{
  "n_head": 5,
  "activation": "gelu",
  "norm_place": "pre",
  "init_std_down": 0.00192,
  "lr_head": 0.00737,
  "grad_clip": 2.0,
  "seq_len": 512,
  "doc_mask": true,
  "train_tokens": 588100000
}
Each number is 500 + 40 x the weight over its row's rms, rounded and kept within 0 to 999. Layers, rows and columns count from 0. Numbers have three digits each. The size before them is the row's rms in percent of the matrix's.

# down: layer 6 MLP down (transposed), 2560x320, rms 0.135, rows 790-832, columns 0-159
# up: layer 6 MLP up, 2560x320, rms 0.156, rows 791-832, columns 0-159
down790 102:501538404443529567420559545524497460529501453494546539500536476522484498505519493538540481531536564464509499476540550434491446466448577511568489511510504533453506513505527548551453431527540495515461524514509508492486405509533558485479487550501484450520535527468540524552528544483428507463560522506533484532430494511485503492518494489577431546423529499527466523531460487503494523490460467455458450499504502540398466496502478509503525478537486438460476491560492535501504504557492459
up791 105:536516544486479513437463447465464489469532440505478534468453518428517480486485579487485509462491529521541471454615492530450438514460525563479519474554569570468555509494464504455564534484480462475450451483521521458462538479500498559603491547482517534588445516526359535509558520498394527526458494454532549470483495515494441510486539491576502483519502538466484524520601512512486444466530512398514490521508495478531530463452472530451511438472529439521547530481501470503518517518417505
down791 103:493492448519415514449457388510518504520516488478524576492396489483457460484451518462527534550519578516514505439481498467464526438444487538471527452486496467522527502543445525494590533474483443490593507463481579445582549479452470498405483549507497504476473560453511496422474479475557485525524485502544558539570512427454525559436500514514503464488391505527525475519506482505446528465538467455510499410504493522566521476549525540550512504495507472511559424529459505532456513489489430
up792 104:508471528497540447492484432530546468490461513402510531467460482475486484480450518443486492486447501530483485525456525536430407481531545511496486461594465557568462469484487543523514520491558496500550470533419498531478533554472485474490483471500513565516487411487482570504548474494553501539491478530583525483518453424479445555360449616534509496603459498526436456444458512406502437517554568509470446492477509461485462441537489504509545507509502522440573525520488486518436514586464491
down792 105:488437570505473509514513535462471526526471555494498428568473528515491518526605491484480492457421463440501537500500496476480525524488531515446561492547548521526481440492513447546566507521485436402521467502500512520450532570538480540552487476518382494516471532476508550439500553529457538522533484497538561473571562553497466404412522454547547523492405484522515546533469445490502505429495523500525452498517535504532596498532489537454488446568499536512562588501480512534523531488516444
up793 096:462475521505544468449466464438468445454589491431533482492517587522498464452478488487485497456455480446530476559494452459495488477454502513462481469461506427504518395485504530487496471534516446491490539524596500575473505513421554417585516513540554569442498497548495521477463458508493509487520467479511459500463519517495508523489503468450513505480480503476489477498502509455458514545502526463506500495477535451521501453556532513531542526465585463546421554551531496433469539489489519
down793 097:517496614484491519491469453456486481542584488448537504543517565469460590556515521466486487520541434596488456527484478474477573490564523533489484465466563481527518531551555511538492521511603458477487566485477429516505544552517564462470458444536537539479483474493579406491558435481387562466460550541538533528496507451447437418476491469514459535473507540486495569514537537469492522526501517569504530465494565466540547454496522510493507466544562539559467499562585517474492456551524499
up794 100:507515498483494491497552555501537546510494533483505484476479546475486506503506492463473551495513472561482448429586509483496490533486553478467403455475520540566484530478506446469486468511511535497455456488587458520432467511583517509485628497538467498487498519570582459498429486465557399507432467513541442468515518537490462531563474490460497431464611437581486535451509505569439451457419522566524554408532520457591485543464501491417504558424546564502491515449508578493539537464483519
down794 094:473496546418451588443515446525535525512477527526533456400506489491510499510475451560457461547525490522505573521433571456438535422491495436469503455439504530512506465450455554528472508465524505546542538493483520461479566453548532512439524523446494492531419468500502512538557536454557560538528524502494476552476494483502509530535457500443548549449529559520457376501559498490555497435509510494532456510556454479400490483546476496511526394516449507530497498463483504523473526475487482
up795 104:468507530416494517579456408501504490547535497540511470541506546507529528552509483576575529509513526469485445517529505496457480507417531489505493489535485481441500489481508582510516539558469533490471438420523578501412437529500468500444432451481478536514440435508514446502454417491523527497527439515547580543501480452531527507461549555459472591546506556590436566414534487424441461565453492503471473553519465537509490512469494481538516548476394581560552532455517475520429530592484544
down795 120:523530552506474517491514521556542500547508478460454475530467517515473437504467515534527458479489482472422456460475558541453481533428466510466562452536491519443468491509547489514545504455492550497535479495522513489517497495485492557444486471504419501535451431526543431475523445498516473548543382528516529522471425510533475495492558581528470504488527535488476572516489537479513433510496518501468485465498488541497520485492500516485434537554378553512530464432591440488445522570482529
up796 105:510521503495456549502432479537458499502502552500462502451554487464498487502554444471511532571481516499483440498419513482469537501459449479425528489534530515485499495495482471597498483406523489472494554551491480474503451533448533487485424524509557564509472510478526467452501521426516529519504515481555514435503464479461571518501533416527514504539483553545525543508549538438552520512492440483516526502463526515539475513474507544568521626523405527518540622517433497446599494447515424
down796 109:481579435548513448516518433525516520489504524468537486559489492462508434485504482500497536447508537533504464478550507524490461493494508504540490538554483477487545549529513505504455483491490489508459558522523493467544462554486547499456466565496509552491477516411519472466474465440521458451512490401537520484520604580507596547469482469496538466517514546591464570473604489433514499591511521490452514492396500526488467453429524502541467508550438540538455505524530478550512452481516538
up797 101:524480519499488371552513481535492520506456491533489426456511438455526477464496455540434520482471481495441553483504463497505483478489601504489476484565516528490481490477485437479458533456581547546457483494478474459563521497520526551476566511456487445486433538502499536472497506418530563522505533500496460563483556564505487531498449459476468527530509498497463554488508514520579471506474521493467585529538479526453482541463435509500451504506560476550459523453504557500539520497422459
down797 108:495463488527496492451449382490474493484432519490555525462498481534561560485485489442530498464461486521452473467507549576469523529504543559542483584444581569528552541533489432514542464488440520537496473505429533502503522458465514516545541469461448553488485543490471477504466480475505470542480501503507490600522467472486493627439496443515427578447524443563506540475400513527530505496492488435477521464450475534501512540494486513483510522524516493475564492512546595531529512508451549
up798 092:530504454520472504444500449462453529513496489465495487490523516527588472511490499431559482518562489517484493481428544494583469517516493508527438505460554557504470474491516463579480476440530477491497535444466526479474578473505565485523509468465538485432563545495525517499455494426489491527498558443504545536488474497471522590423424530466433506440507485463519488442478459410519456456577579527532441506461477450438518486503467489465512545495439523490569501440485463528436590573503429
down798 090:510427496492593545477458452505482499532464509569562488518429522472435475536542490517429495524504474504522573491531442491459494475480517460516548465501476534429546476527487485457491481514491519529414554485515456493499487532561448381530471564472498475502413480476529496528539547535504506486536504530476430495441515580484502471571526509569510463519509492448444504546486509595498525491447468504466492499479467556539520481510492482536468511556542482582479480460574510494551482457507486
up799 077:566495455525453451490534512465515499501456500511467432450533502514544504568461492555456500514462488478531576517474554432500506426553451511510502506496539413474452469533542518505489531436520455442442540510496461466447549507528457426518514480504534512462437502532573518517436457431527555508478529513591431558501490544574563497506531484551464453521552441447504501483456478469494538530465461481530556491532468450495491444501581450519496473538512499531502551525434524504475484450536625
down799 080:447497500500458502437502500442505539403400468500539477432454472511570543506519528470540486477533458506486557508485509463486411495538519474501564527447471492504503550488492446493510509470445442530504583491451422503404531461529549480435514459459431538463493484396450492562474559477392489471481441524471511551511508499482485481512524462574558479506537504521461487577590605489540535453450468598459500482511478509513463481544533495552552467528450517499466476494467514463500466515501473
up800 091:489515486503516510479513509505487479440525498529501536457582539509447470521479441524440590450552494528482444527432523513421510575538467549451511485450498459490488512538477497505556532490476510510520474610567483539547495533503514474497471416520515470533510483478492539530522520509495521471417486472543476562494442483475503486532514556528542507482423530525539450502521490482556484507535479526504529483535522478480492575483482452506517493519543514543422493498527502487499565518495543
down800 112:515508463497470488517469473542571565498512591527466505482508496447491501518490471494549501478462561517470497443506538437475488479521495576458500456540515483466492557520486449431498510493495498432565503545503483434446436500579463580484478532495481492535463477450454482568444448504554540469473582497495449502489405515481467445558553519519476489467564487430494437489455544559525508496518563576525478553547561483521521425446537547549520600549604519410507492498476488493630532482469491
up801 094:507432483484481455559536547517453498490486528412468533422472528496502485506497514454605498506537527497493537546445456575494513478568452500461544516520493516554561519519453508428441500518454490488573491485466536422543524483519469537444445495571510573467484416438488531483526557451493518529504559519511521520498496517429529565553473462536505454427468536550430476512545513463572461447421502495500463517472503508503474456497579471488504496535540499506596499481492523496495591478556538
down801 094:496529537542476472525480535499556524460560450559541503543497538497473485422464516572463436514541523448410437521525453461530486571496577522432501528401441513408507459504522527521505493443545478483523546466544527473522484519484490568457533513482490515546477507494535489472545526485518553500511457519503454482483472508497510524486473474429476590537485431502504551492443543472466549436519468526504465499495475563507514561520460506493515498500426526478415560530456510500478524471469453
up802 101:468490477522461524445504554444509443502503443458490471489493466506482533459506475523485502534473556374536475573427574574445514498459517500509442508508575484465505511471498499477526464485544553526515535488457474403499500514551488479476548546480544499532547502560517466512532484451500487451566459517536495567489458476496470542502544574527439505500540482454540465465446500498465525519463473582533491482503488376441535464525448479536561488496489483596483531477526472482571512525500530
down802 099:518565570451450469471490474495505559505483410494516464546458444443486468638452511514484480486474440536441452435501407446563455493535534557486502507475437546520535480526520553505541500560468477454588504484483516517574514570473467529522468498567432508480531471436506483448498520571508478451518533441451562453542501479504451402475506478503468496525531563555557557443487518597478445564502552492492538501542463516529515491460528491479474500548457469472503518489556521530554528459447466
up803 085:458423446475461532518561541476487460457515487550485524605498519511468549487483488480448428543552467498547565550503513537481486503466463540404454482530486503530519501534494485523512474520501484493411491445525537554451526469478527477581450495506516485423547504524509495513489530544525498515539441533552496586510495486597503500541522482532498475482496524493484473466444531391383522511505458596476505482448472489383498490504581549521464518525490465481510513455477535494488578556431439
down803 092:517518506506579648514497457504551505506520500467532433526470484444553527515512437471522534464464582504529461462497533409484452498535527444510521534516426528548500485507536474488516510522503555479560472470523545502477554555453533529475540452499448494503437547464501457533493497437466483449516570459476473430481493538429457518432511509535543519570486498435474536548539561535595506396542510493485361463476474536622513510494486501510474486549525498478524446493555552475419494504470569
up804 100:598501464488469496561541446446569579446526509471525545486544511569522491509480496532496424503503470563488595470464498633568504492467417484535512538511483497407470469450510474575591438485530536539439498579444539552491494464500496515516470428492479547529481377531477508505461565487512456456530522444491485505502542560564567498548450477468474480436496479502417518423486524487477500506599488485521504470537549513511469438484524512493505500533488516484464492497525472473497543509502475
down804 097:602513465443577415476453512522548512475464547505499497553503499505510490484514482440520456549563503504530484471452464544492511530534494517551447522475454528420504482566468556458568528492496554500498505554477474488555501511529576491550575509538561508510582460482497457506497496552560463501499534428545530521512473482469521551488515517519404491556501482497464556498475598469515512475462405502525487560490476515555520503532552523514508510447460472518500534483507497456527527524457450
up805 105:518508481454524439494438469523518521413498454450539434535498442507503445458481525458555500462476453464557494487524488450417510595491514481470464481432515505583450495508494505508516545511474479484496527386429483521482484459475531528487503480553479412495573535516500553546436518512552458504504515450498527480470508542554488395537501507487514419490552500447438505503487458535467511490499512472488477475422499513511484419516509488492522485482499499527540582450477456490473567532489481
down805 100:509539501510523475413522508450506487429502497513436535473519497532460480505471499523547456508482495526483559488477472443480482529527479491519556509535530485452491505506446524510508516359464445491468514536441540510532578470541500529416477440467530479521428528438559590507509504448490463499475610539477465427454565483520533534426527511486533497494486519521567530357444533537544577460448438511569499484519469566532486495562525437509436530424498486572482549518528522470448539434468467
up806 099:564531482512498519454510501499440553513436557491493542491481544467417462489470551537453495533496474502464578463504460548472447478492550510491493540485559499522477485539490526519490540459492517573454458506484493473532439537446550512523537464481489518553528471519494514477499447480529438484465555364470461565478501512471499465531545448471520463574505542487471544455498457489494421491434596509553527521439567518494454480545529491565530466510443481498514532487476511438448511521531500
down806 099:473497577484516537528593510465488507483495460542441491559472543493513541449520409518512512547589546462525505518569466558426473504496501439438505492461508476501459467445481417531478450458578546581470489511544508451482503525525463449508509564531520460527468470528511511480544450474505451535489538428466482513511473570481466592512553508490497508534562479459465492582589441481466430500459503416517533538502538543500500517464453513482491492552501480556525508473507548475443526522531436
up807 103:536516561441475522461492482479449537508480509497543450497501502452468518619472485601502464486507477481549445529490449480580587503450573494543478538556478549536511502445478492512535409499556498534489526463516495482512549504520543494512537521427506521479458490479569535440528438568514516556454459529475525463494539403442516527536461447467503477469486529512507464554455550441521508484522443462472547554530484465533508486464497571468445484523442494576473511510553502507514488465465522
down807 099:492382546519498538457543510472441511501453544522535511396495491538485442494495457522517543519521470463517432501530485532523516602520568526464506501492521503501497440395499485514494473479536471484521444477518506499425442506462402525489494514487507539447485468536521539520506412435501466599475538472406490506593521524480530571520529530514495563492509547474442452509442446478484527537464512431529535499528526539477556480437557478492459493461529494514429493491578512437479513501545501
up808 103:516542515503449533474544559536431505507518488466498602527540559536455454546491488521496489445536430493440452442439582491456440533471443563435519472505490520528401492499515471555517523517482467563441507476487430432574511444487540512536446444513533487477428544402478489522500534500545534549367485564495525524430521505481458481464479427508527582510444512504490499493460543515416501445482474529529483515479468467550513563521486547508482521424503466556446473432546499469499478550481516
down808 109:538532511493590446451502453562525490485484527500540512493579509568459445527520411513486499499479483487453507543480535448523553485509457557448498457534515530488499509525588522456518443495496502587487487542530522509487485519484468475463469508504456496460522540453425569567537516563505473510479532526523547514553478555498450488509507552439427531499430519453523526550559469488485508473494525448567515483500480478497538506620418505501436511545514483528410469494442432469597531504528536
up809 095:470455475577525474531444502474459457473479503573544413450437418530487433528501437397457521483487508467583516473544499526468506468500520509496435418537455468480530455500468493413513467486542506465490589526519442489477475470519539473481508489530498504599554490485509574458480485552555497490580528510499495477480463539507510506445441431461446495491550508511524455479431551442495578469536512582529457506450504504510533466507539451506478548551523504422521523439511517504446532508467437
down809 102:517482530517459594541495479462554460430536497523514474503480451434494484493490507541524463535411533476504495448411485450402465482459462548484577448484444531519540519465448515492437503484535464527516511491461493560489488460488497521468465606504551509483422482513486491450456477503555443572487521450513487512546559505473490531562516495534518430536472539515577501508552479556602577487481542488509582534520501492490510469495497536502492521479469561526501448583520528594556517475459535
up810 103:509519501439511463551501582592458526495570550591513550496488486503464467440537522498527516504497533454425484521519543489521474501501517465489494436487479456528500527582496469510488522524456570444466518484486469505514465477442520532488526532517569511563514467473510526518397532543508480439492451566497489498576499466528482488499481459513446457563508537532452504460507543470473531498495449558493493491577487508413571531549504465479564421504463373512488441455517525494556460500549460
down810 094:487531511489503512516513521462465542460489542460558488515575508476480505556559513550491592470500481502539492494492434534448565484474483515495471471519519542464529520450533538576558544559535450418552495576542504465512450501584436482481544504449537487555482470516514447475542501378462465536544427472536534447441457588496457507465447517499506509502477540501501496578542421584504455460494518466490534489452576474537462525607555424509440499499560484444526503468474486446440565518480494
up811 105:561526488519527460487572528500534460512444501519546466473532507534455463510499503505460511516510555507524538451500553503452485474558515551397578456516465459526484456447454428531518520458519510476511512477594425488480543487499488503532467470544542470494508548443387501526579515519534483461512472510496490443488435457511503462542513516462452528506477527509429433492495554505576478407471486522512511513432497437476481492507516498495444537476518489557615498494522445522538480512535531
down811 103:442487538537528531488516483538495471528489543532544514518553559476532478535532517454488491510512494494486493607476551496499525487530493492426545558503489506493456536558528439505483433488471541467430440536440496515499498537509523526494544511525455488512585558487510419467528433510491516434511534478545466497521530456584601437466502534456503533543505554532482496412495498409503534526492479460515501596513580481526544507476510474480519566502554494501497496529419481456547528481539494
up812 094:409523557557534434509562498558480539518434405477568529519501561521507524558527491523538431518562459447506492522503530507441492595508547512496551544524488577560534468495459509525408500518540507542471531529486522518464443505504477539459459534498483469488502531569560504547490503500580457476526575527492460568507469528425492490474516466512518391507540503509472525573480515519520502451469576479496390431524502489587538526403459459540554525494504512520445439479502541430449490470508471
down812 092:573488505490515518489492494490469503485409492520447492434523500543505492521489541491480577499483513497531548483477489422556509516445506502425469522509500528569487544579505535494470499533466499522521519468478525495503564507480531504518550477536386438503529462543550452500525467500494453509514495452500505500425453505525519566513506465485532523448496440493531643454444543543423546473518449478569535530503485490481473471494516544571486531526499573467458510524448495563569492506487471
up813 101:486464469498441507479487473484462436548470520512521473460549381475506409469489486490508585519514536558494487486498563496535526436513528518498518500504572569463544471451431454438467513523484442447446562520434512501514500576578541410476491456510489523535444464497480495488516500476495434509554533471440458518418482556499449456478504613475419494420506424545524481431546453529578545537557499546487508518469448560482484496466580478471564500502500454537471518487507539491503560518462504
down813 092:367478536429496511460524585462524446502505552427540526504534515498541471462445434557529505466527558494507531508501546471544417526515545453506501524530457530472490478479509535521540504431564521413475563457461503411499505564471505533477481566518519543467461532510486555518479450501556527477457517502470446513495505489491533516413515519422483509526532469471421473515526511471503537528487532439498520452540435513475556508515458527468536497461572431523402509531447476471492448485509529
up814 105:479448509508507509542528548521539497464525551563572504550516496528542545405477447528526530492497594457477462564488532552591465486468489526465505455479525487422507475521416551516527551521516555488524475503517455460535536509539574569501504476483444443506518462481488491516519478466499511481545488455476532551483489489516547547520500549519431499555462516468528494547535491499425537477470583521459544523525507514473538547458498471498445525497496453517564460490446487440523505542488489
down814 110:487439490518445452440540485502504494421494513461561507503462526492544556477558456504481435473481501551565512533527545488530538524561507513505471518383525550554467512414521476459514523522499487528557468573431573485538528476470477532510490489540483451536516506510451497543456531439516483504549514541466499474496546430541552507454461492489545522509526561522531561508408498496466545480513446530576460462504446488464522504620487522495439588550587517581511543444517460578532542543596445
up815 080:534566402513466511553498463502528539474516528491550493573489483476495547456500513488485465538512490487420564429561539514547500480454511477468481505560516539454561535394493480457596512441509528508482483519536533534472459526535426491438513537453517520437508469474481471525495587406448538496503521483578481526512439461567519505481531468480602376466446542529501431526505416503523468504480487431515546417507487460436451516524409562450500439502483478477478456526479520462528498484451541
down815 090:514479494467416561526450508410536483487516541548456529533530519556483475476481525480540531479524460558475488449530468483506567476509518511555462515491529454592494467512464522551546528541538438471557538481507520447561496440472573501563489429522502436502454502446471498529495533538515506530557512549500589424529522596492513523476503529526361521493501454559522477553572505580514501510543477574502495501505473448506463547445518457508462508465525479508478527468435528477504452494486518
up816 095:624518532492537482498477545573470460473491510520569536489502576530469520482515487476494543486499507510413502467504557564530551494506459543516458467543571499456489445553527442523453485524480502460512486471447514495588480528526441413523443521376482513572467542518537452526526537605493483538528442499426436539573477558539535564468497466577445514432451450523530509544488512497520544500485528502493540464538536487568450464487428532468506438395476518548506436525562543544508467505476498
down816 084:505530597496445508503487489455476451482487536562427530472505442555533567487499485468515476467444548501473503493510451509549541495524490467452528568458456496569524483548533492502565505571507414457463511504439515499534532521421574543526495430465483485549490535463515516493535478577502449510457504552518524448516471516537495485542495475507501514538477469538482510475453463478497490509472480501544491516508472499520442507538514391522502505379540519466497454580533506473460521484476538
up817 102:473455512508452481484480559542546570515464495490448492500508454447439497511527523515450512557531494468532441511484531512483493518440519505498502500529494563465507474585510567526582488450562510492485562512379469502509492445461483491481456462397551562506521444437530502430504454530519497453544515493553528507559472512523482498516498552462486511517478520454473480481526451477572522485572499480514482428512458457484542557499559518541433528436543458456460517531558529500475521514538553
down817 105:511420517486429442486497476531565456539489504482512534541523486499548485514466504471399451535528439571518537447526520567505481454521523502459496459532463524483486515528507558486620599485606519443534480422535463505545492462506547521438532492478484419453457520534538537471525468400545474448530550518430482495543541496490533482536467475501549507474495415543476546445506529526477466532497521515529460564478451521493465515545475513469533500585537527428524551554494469501472474500527511
up818 101:508556544456512442534422419529475460546473491498548389511539508492534465482492507489538471536537483481561548518523442468456515520537424510542518478492567442549548488502414614589545555446452503581532503522472510473511408509477478513558526454490545441535505468461531521495568476449532503572492539470469535479506434491531489493516509450568493477499470462532543558534444484490475557418506446521570502483489503462488472449496488500537550473501445507521524481582491454576563457474483469
down818 099:525571476606481521508447446515516498449573533594495566456476495449461469511505528507592460530511534461449495510485452511483442527533538495481504501490544509478506490515551501565512545517515476455508460493501551561506518521489529534442424487416503478521505467526481464506460471502562472481457501502564472566498431433541449561555492484469576512551505454488521529453525499546501439506537521505489459454444469489493545504449529496562510520520501518488493522509536504511516532512447489
up819 097:463538486502509516551503484514512541509527474488569500559475523495526502512478526460492514504495543454458534588408544436523469533497507440517423526598514485480531478491463530464498511500491433538564465526448546529482500429522475409473477364570465464457496464514492499513511554503545520626455596400460448527436486466457473490494521440519508537433572498467563498562481573482531509512496481492511504446533479459538493444514533493481484525495530559491488475486519500516548478451501491
down819 102:463513566472478447521516591456512527569620531567556557525512554449499477464472496550491481557521497501503516512461506485509472538548494435465482503472451535496510481552528529386454419509537497479553473504432576460510566501510482437485462430505490445496430524436533513491547515492526471507458564462563464420490488493527505513527488505520514537523537466513484482485455545526590410461438512486498454511557525511459460525523576486494559543594435509503491481479470551548520495502460511
up820 069:487548509518482433533517510486494509505477515580479466510507399540449499540534445549428516436481465475519494517483503443504547517533496545522465536588482475476445477508471474488504571536397515529429509567498451498500513550428521480535460483494495486482542499568457568504475470523515455451520527522492438429491523500491497548506540460499444481440518456466573530469504619497507544440490507530549475460525507492482516514500512484498510523556530486502517626526555495472490445515464549
down820 085:478494537461496495406501468499521406466533478404545475514500476513519554521503509455547476511491473581514516517492507423483553493489416454476504456452510541571479480521550488491432453515562566473536467520518592444502549508491522562538458442500510519517568493430492506538517544479459546517579444510386603464559512503488506473516549513515460444571436471525507487573561480541528554500493493474475519557527513478456490477500502486556515542466499559500478475502529534463468504511510475
up821 096:533495470469496532548375536464450474467508505489543509579488573570511500509580527478460486485509512398517511503474455479543569519486454489511431541490425443442517512501528490497494525463556551511455464579485558576473461489516535492489581506441502512474501554526477378496525422538565519554545531554521440527499479514543477567569535461506520589495529483576495451518447537535475522518438471532487477419502526498639568552519468530525500498552510549483514433536476496482518491519593427
down821 090:515506429565512542549536475513488505486504489444532480464498539467464447655568538540477477539471447521579448517447499505570437456452451518524509526503525456498445535493522540469530505487451572508519436429472482446508522468466552477490355542452485452419498478523537493536507490508514414439539531485467475536494527540440575477471508512518486470489552519505486506500508484474488483560490464471502506446532485468507514464451505455581545523537478445558529482498558504565493416439453577
up822 109:528486509477510570596505461450490489539507438518521515543500548496546524435528526529521572444563472504467586485526514526534527617454444488547453435548476501511497527440482485561528587525503501521472451496517491472438511486496468486520514502522394481480523542554574455523460457522437447481446463616469567505464493541444508532492491526422515524476506458538538456464545598436495535572489464475446522476494464514505513459501442434497511435488472502543484496539456515482469492497589467
down822 116:460561474469582547550528458460515458510542529554503462506490552573453511462467503495483443497526444468433525479496527531537500554581487478571478522538475499445484554477493524580513498490522485450539459462481425472454500536496479488503487554480529503538409507472539538538504514469503555496468502475428496491491462521510505549478475474434423503479473425567572518590559551470474451512489456459507512482517488432432486505514441517501474524454532545528521483491476584519446503438496495
up823 100:522524523433558532512409552512496501590469530536451558525555466558447485498449553576454512453527531494555525519507439477523496462503477527469459505441512563510475452482499445558557438477495470500469498547518533468546427533542451548497470482461538531474471498499466514498517513544532456556514491489487476505457493450498475522453452516486549449554516468521461556486437465505491517511467492525520507439509499579505450475498437429513463495528517490469598459493480438518500480448475461
down823 097:552520478500493483497451427582525490524566466587521481449468482480518490520437458493551528529531400478450490463475478469496498476504522444464560512475517592533491557506487521520532504500487503478558480493433565508447513527408514548484573468575478505464461471530449541498415532508497528532562517489482523499457512543550482463497496504485511498506525426460517528492515509508532502513537526549506457519459532488485458523502511438493432502499468431522533468551502538525539454519508462
up824 079:498515478479516575552531438534544503411487511469449531455462527549475512440452507540467522428532502482516444559523531549522463510546532515449487575584452449467475517489439492465464498528465549539517513555436531471520431526486485481553475540480499490452490441440508526477528491543473504451478504515493519511533502473499580561470506539432583521531422516584483463518458511457515497525528562522509455469538573503428464440493466551492452596540505542555484439540440489413529526480557485
down824 092:479460478516613472475471520575517515555469495596481442474560440436536481488493533436495476460516429571532510448497551469517519517496476448529531502447555514533477483541529466506543404514534518481494414438526476433450558360503554482486517477549514558487445508490471514521461509502519457551505569517514517511446485422469479571483513520495495501522524452396531516483470521545467509507580497546493527500507467463518537514466568455465566484562472510457550525467505530511473461507551510
up825 106:469551443499559461456502512601487478547518474542521545450461510520464543480540525493465463470488577473444521504480567483429509490405533461539429520469564575507506514410541533485486503548504513548474474436492568532513464440493540516567492474472504454458522510491512484565496496436472481440488546509539514453475502500516523478527479451479517524471495474452493534427518471507489449529570465482534486503466549495524514568496503524429538538497418536560475547487530478509465476491504476
down825 127:500488444604518455489533543435452515488457512588574537483525546523464526557542459429525464561446477473517538602512525537519472465501501448496538467493493556512485517520462480470481537455475544517441532512504517485510492509522484542555391537513573470541501502455480531500446474514506510498559544541548492526531556487584507408540526520492535485483501508505538531594498475516534541480531478504461596508447538461498449499460575533472496509486489441481486543443433515515459449555560527
up826 098:446535474510474508470530508484527455494536377473473436435529508499472525455496538548492488521481512432563561464531553478486501414546495524516530484558477530534500492546497513533443526428425520440478496432468521530525457506444489504503481506460535492446426523551527485519473467539527491504499486448506490486513540418476515604483462472532514430504519541494427542548474514488500516497521490634408463511478492460541493543429519501594446478529524474434467550494425564513466525548481502
down826 093:458535526489487530495476471505529523486502550389493494490522586553411510503589452599484566477532465496503436556466555501510425481520462462497544533504595442492458510536491471483500442513512488517575535460543516532533540425530445564482470496445503642471450509489481491527542419553512492504442462440461519448430506564528506560443473519538605472523563540505466516505508470516507499488551434545488478519514497477532536527509578422538517521478559551460456523492483462484459436505434516
up827 104:449460601485506510511508467567542560492492523539565516457435461500517442440393515461543541414517473468564527472479565509484466513548470445445474459524515403543463451513493517537442516493531505528534471484526470528481517567499460516574511525473473496498449513529460560429585454473542512537487510529505465511566451532530443420521462475547483526486498423404514460531510481511465544567478492486434578475522491562522487423505550553513445502521539501477501487462444490427513482500509463
down827 110:491500491556514529482534480444507538447487465496509511454531479531600517491457476505529544542456556465501525530455503455524486479537507487506484456537502492532451503496458456434603499553515427555503474508483562552507547505517588478460502554486522527478471378470429495490569440534485508506499431537432441496532534548545498451526468553537473442468514465566415544483435465564395526536439514512532514444495565525481486502465480458486474408492481491520439480526478540581465499465478561
up828 096:530491485485536495484479489475415494502459441517502536462472506521561497463475505527537552519503576501544486485510518467499504510470520498502432507470576507498463407499491498550497528504483500504451526459514518433452595559477497515484505493482504487452481502504500518419492543499494534527500551557474510592451565445490490485532522479490505437524502472509445541530504554601507457445499537408581498510384493451546468479470525485519422438515471504603510586488439524580474530449535542
down828 091:559550495519524452517497519510450519564489479529460536609550518538504512529522509514493486526448534533481521556486523467549521526475507487534430548511545437484512532525564523474518472482512547526444559562563537466551445491530397488457508536527532482511519497487496565574541513495464516534468483525483484441447568578549517505558493490475508525488489533534469521460508489505560509525573451474429509538478450558458541476514473622496475495501528456533455523549448535552514500534530446
up829 105:512572438470458489478518417475466529498517555468481471527540516415563566548402542457470512547452580520521521488521511450506567536473542460482458554512486462509556517455585478481509524421517505479529490523442475489520459456465548461438503467493456469485455467565502469507478547542444521494458495472520475432539462475585468491535517493514588466543475499526497499529533538449544423538443560543492415434499516407559487554568424581475485423519517476454514510541536454436543455545476554
down829 113:512570538473476451487495530487501562517447488521476475441472483453477458576482475435459472521464515550491474542526478484543548443446607511530481544545471479562579532502521505479535540524498507496555487504539522456457527463486580514447529583500445477435537501459506511493443551547474523490469560531529532488499467534504461446447584468492433502563497473481502560533504556450539478504527519557468486452501534514509513442530465543556563516502513457469539483557511525460497526582472611
up830 105:476487478427620556434552498490580474433529480494499482479495573440487460525522496472496495514517484460445541520526566542482496563525517541533514454484512447470476507507514525574464464502547503536446539430513473546574518493561525488447525505501501512468518537499461471519465576502508476458520473517503499487431492516520458509550480494488534510462516547452498416446540549516517485464435456547517505482477611492479510593448526558515480490469467565473440446537492491459539460539541496
down830 099:473508477450558496501513584612476473576549494576473512515465505484504448495458473495502456435542540446542466435576544496459551503551508569549483482531492537501478469516442501506462442527520463554567527468499433476490531439526538467539551484512490440545502572477441481481504532506500507551491556479470485509473524492469486458499473572475568494477517493469585467554572451491461461556563480514544499481514496464544506517457493562517481503500428546515557499482546537559436510507509535
up831 105:517552470514502443413461507515449507552516527526538421467534493530529505481558504496456496493436491570519515451484521483477511532425580499552411445516466491448494510535553634516445540506459484527525519452585428508476503494540467523480506462549520564496503497510489498464550453549482552462575530487509520541533531514505466548452519532487448489477473472466487465499499476487557485513516575579497499484534536468494528485526548552497504558510464418507375478459470528456484547549558492
down831 102:510529484506480446491518425449520502510563518553474525479577499472481488566491508480420515474511491506514497470471489509515542436469509460593614440478408527545465487527489520497408490544517533583514494561575535529409466477508528551468575429524449488507500533480502452511543523482542612529565507578526488478483462478471490516488459542584436526515506563480471452490506534516474449480510561527555462509493479516497505516433530467553580534506457507545461505594421400498528557495450493
up832 101:479447451462463415606554536531487410482523545491479499532486552461499416493492536503479563481491567471539506534521472529521479534490559510560465567504487549500464466456537544507510506516554513504571552544473512485476429534555534531541486519476529453454511561477470489513451486476453483557457513482519508507502567497568573494515491492477540498522488578476352564475499511439495530518539503476509545605449472501424497498478457504422453459487522536534495455545541438548507509476520538
down832 107:463558544391479464546471522466505490537425452469539476523476509518439500541509535540420441448570482532610496389499461554477500531506471468452500522443455564537450514544507488567462454549547554515518496596522461482505464495517576498514521515536507415580494511498465519503542474456489447489473497488491598495469499540535565474593499538454516488495483441436428506544492556456489504548533496543523487488507549499457542466448490553492511521531535457555517485528477515502459399534488497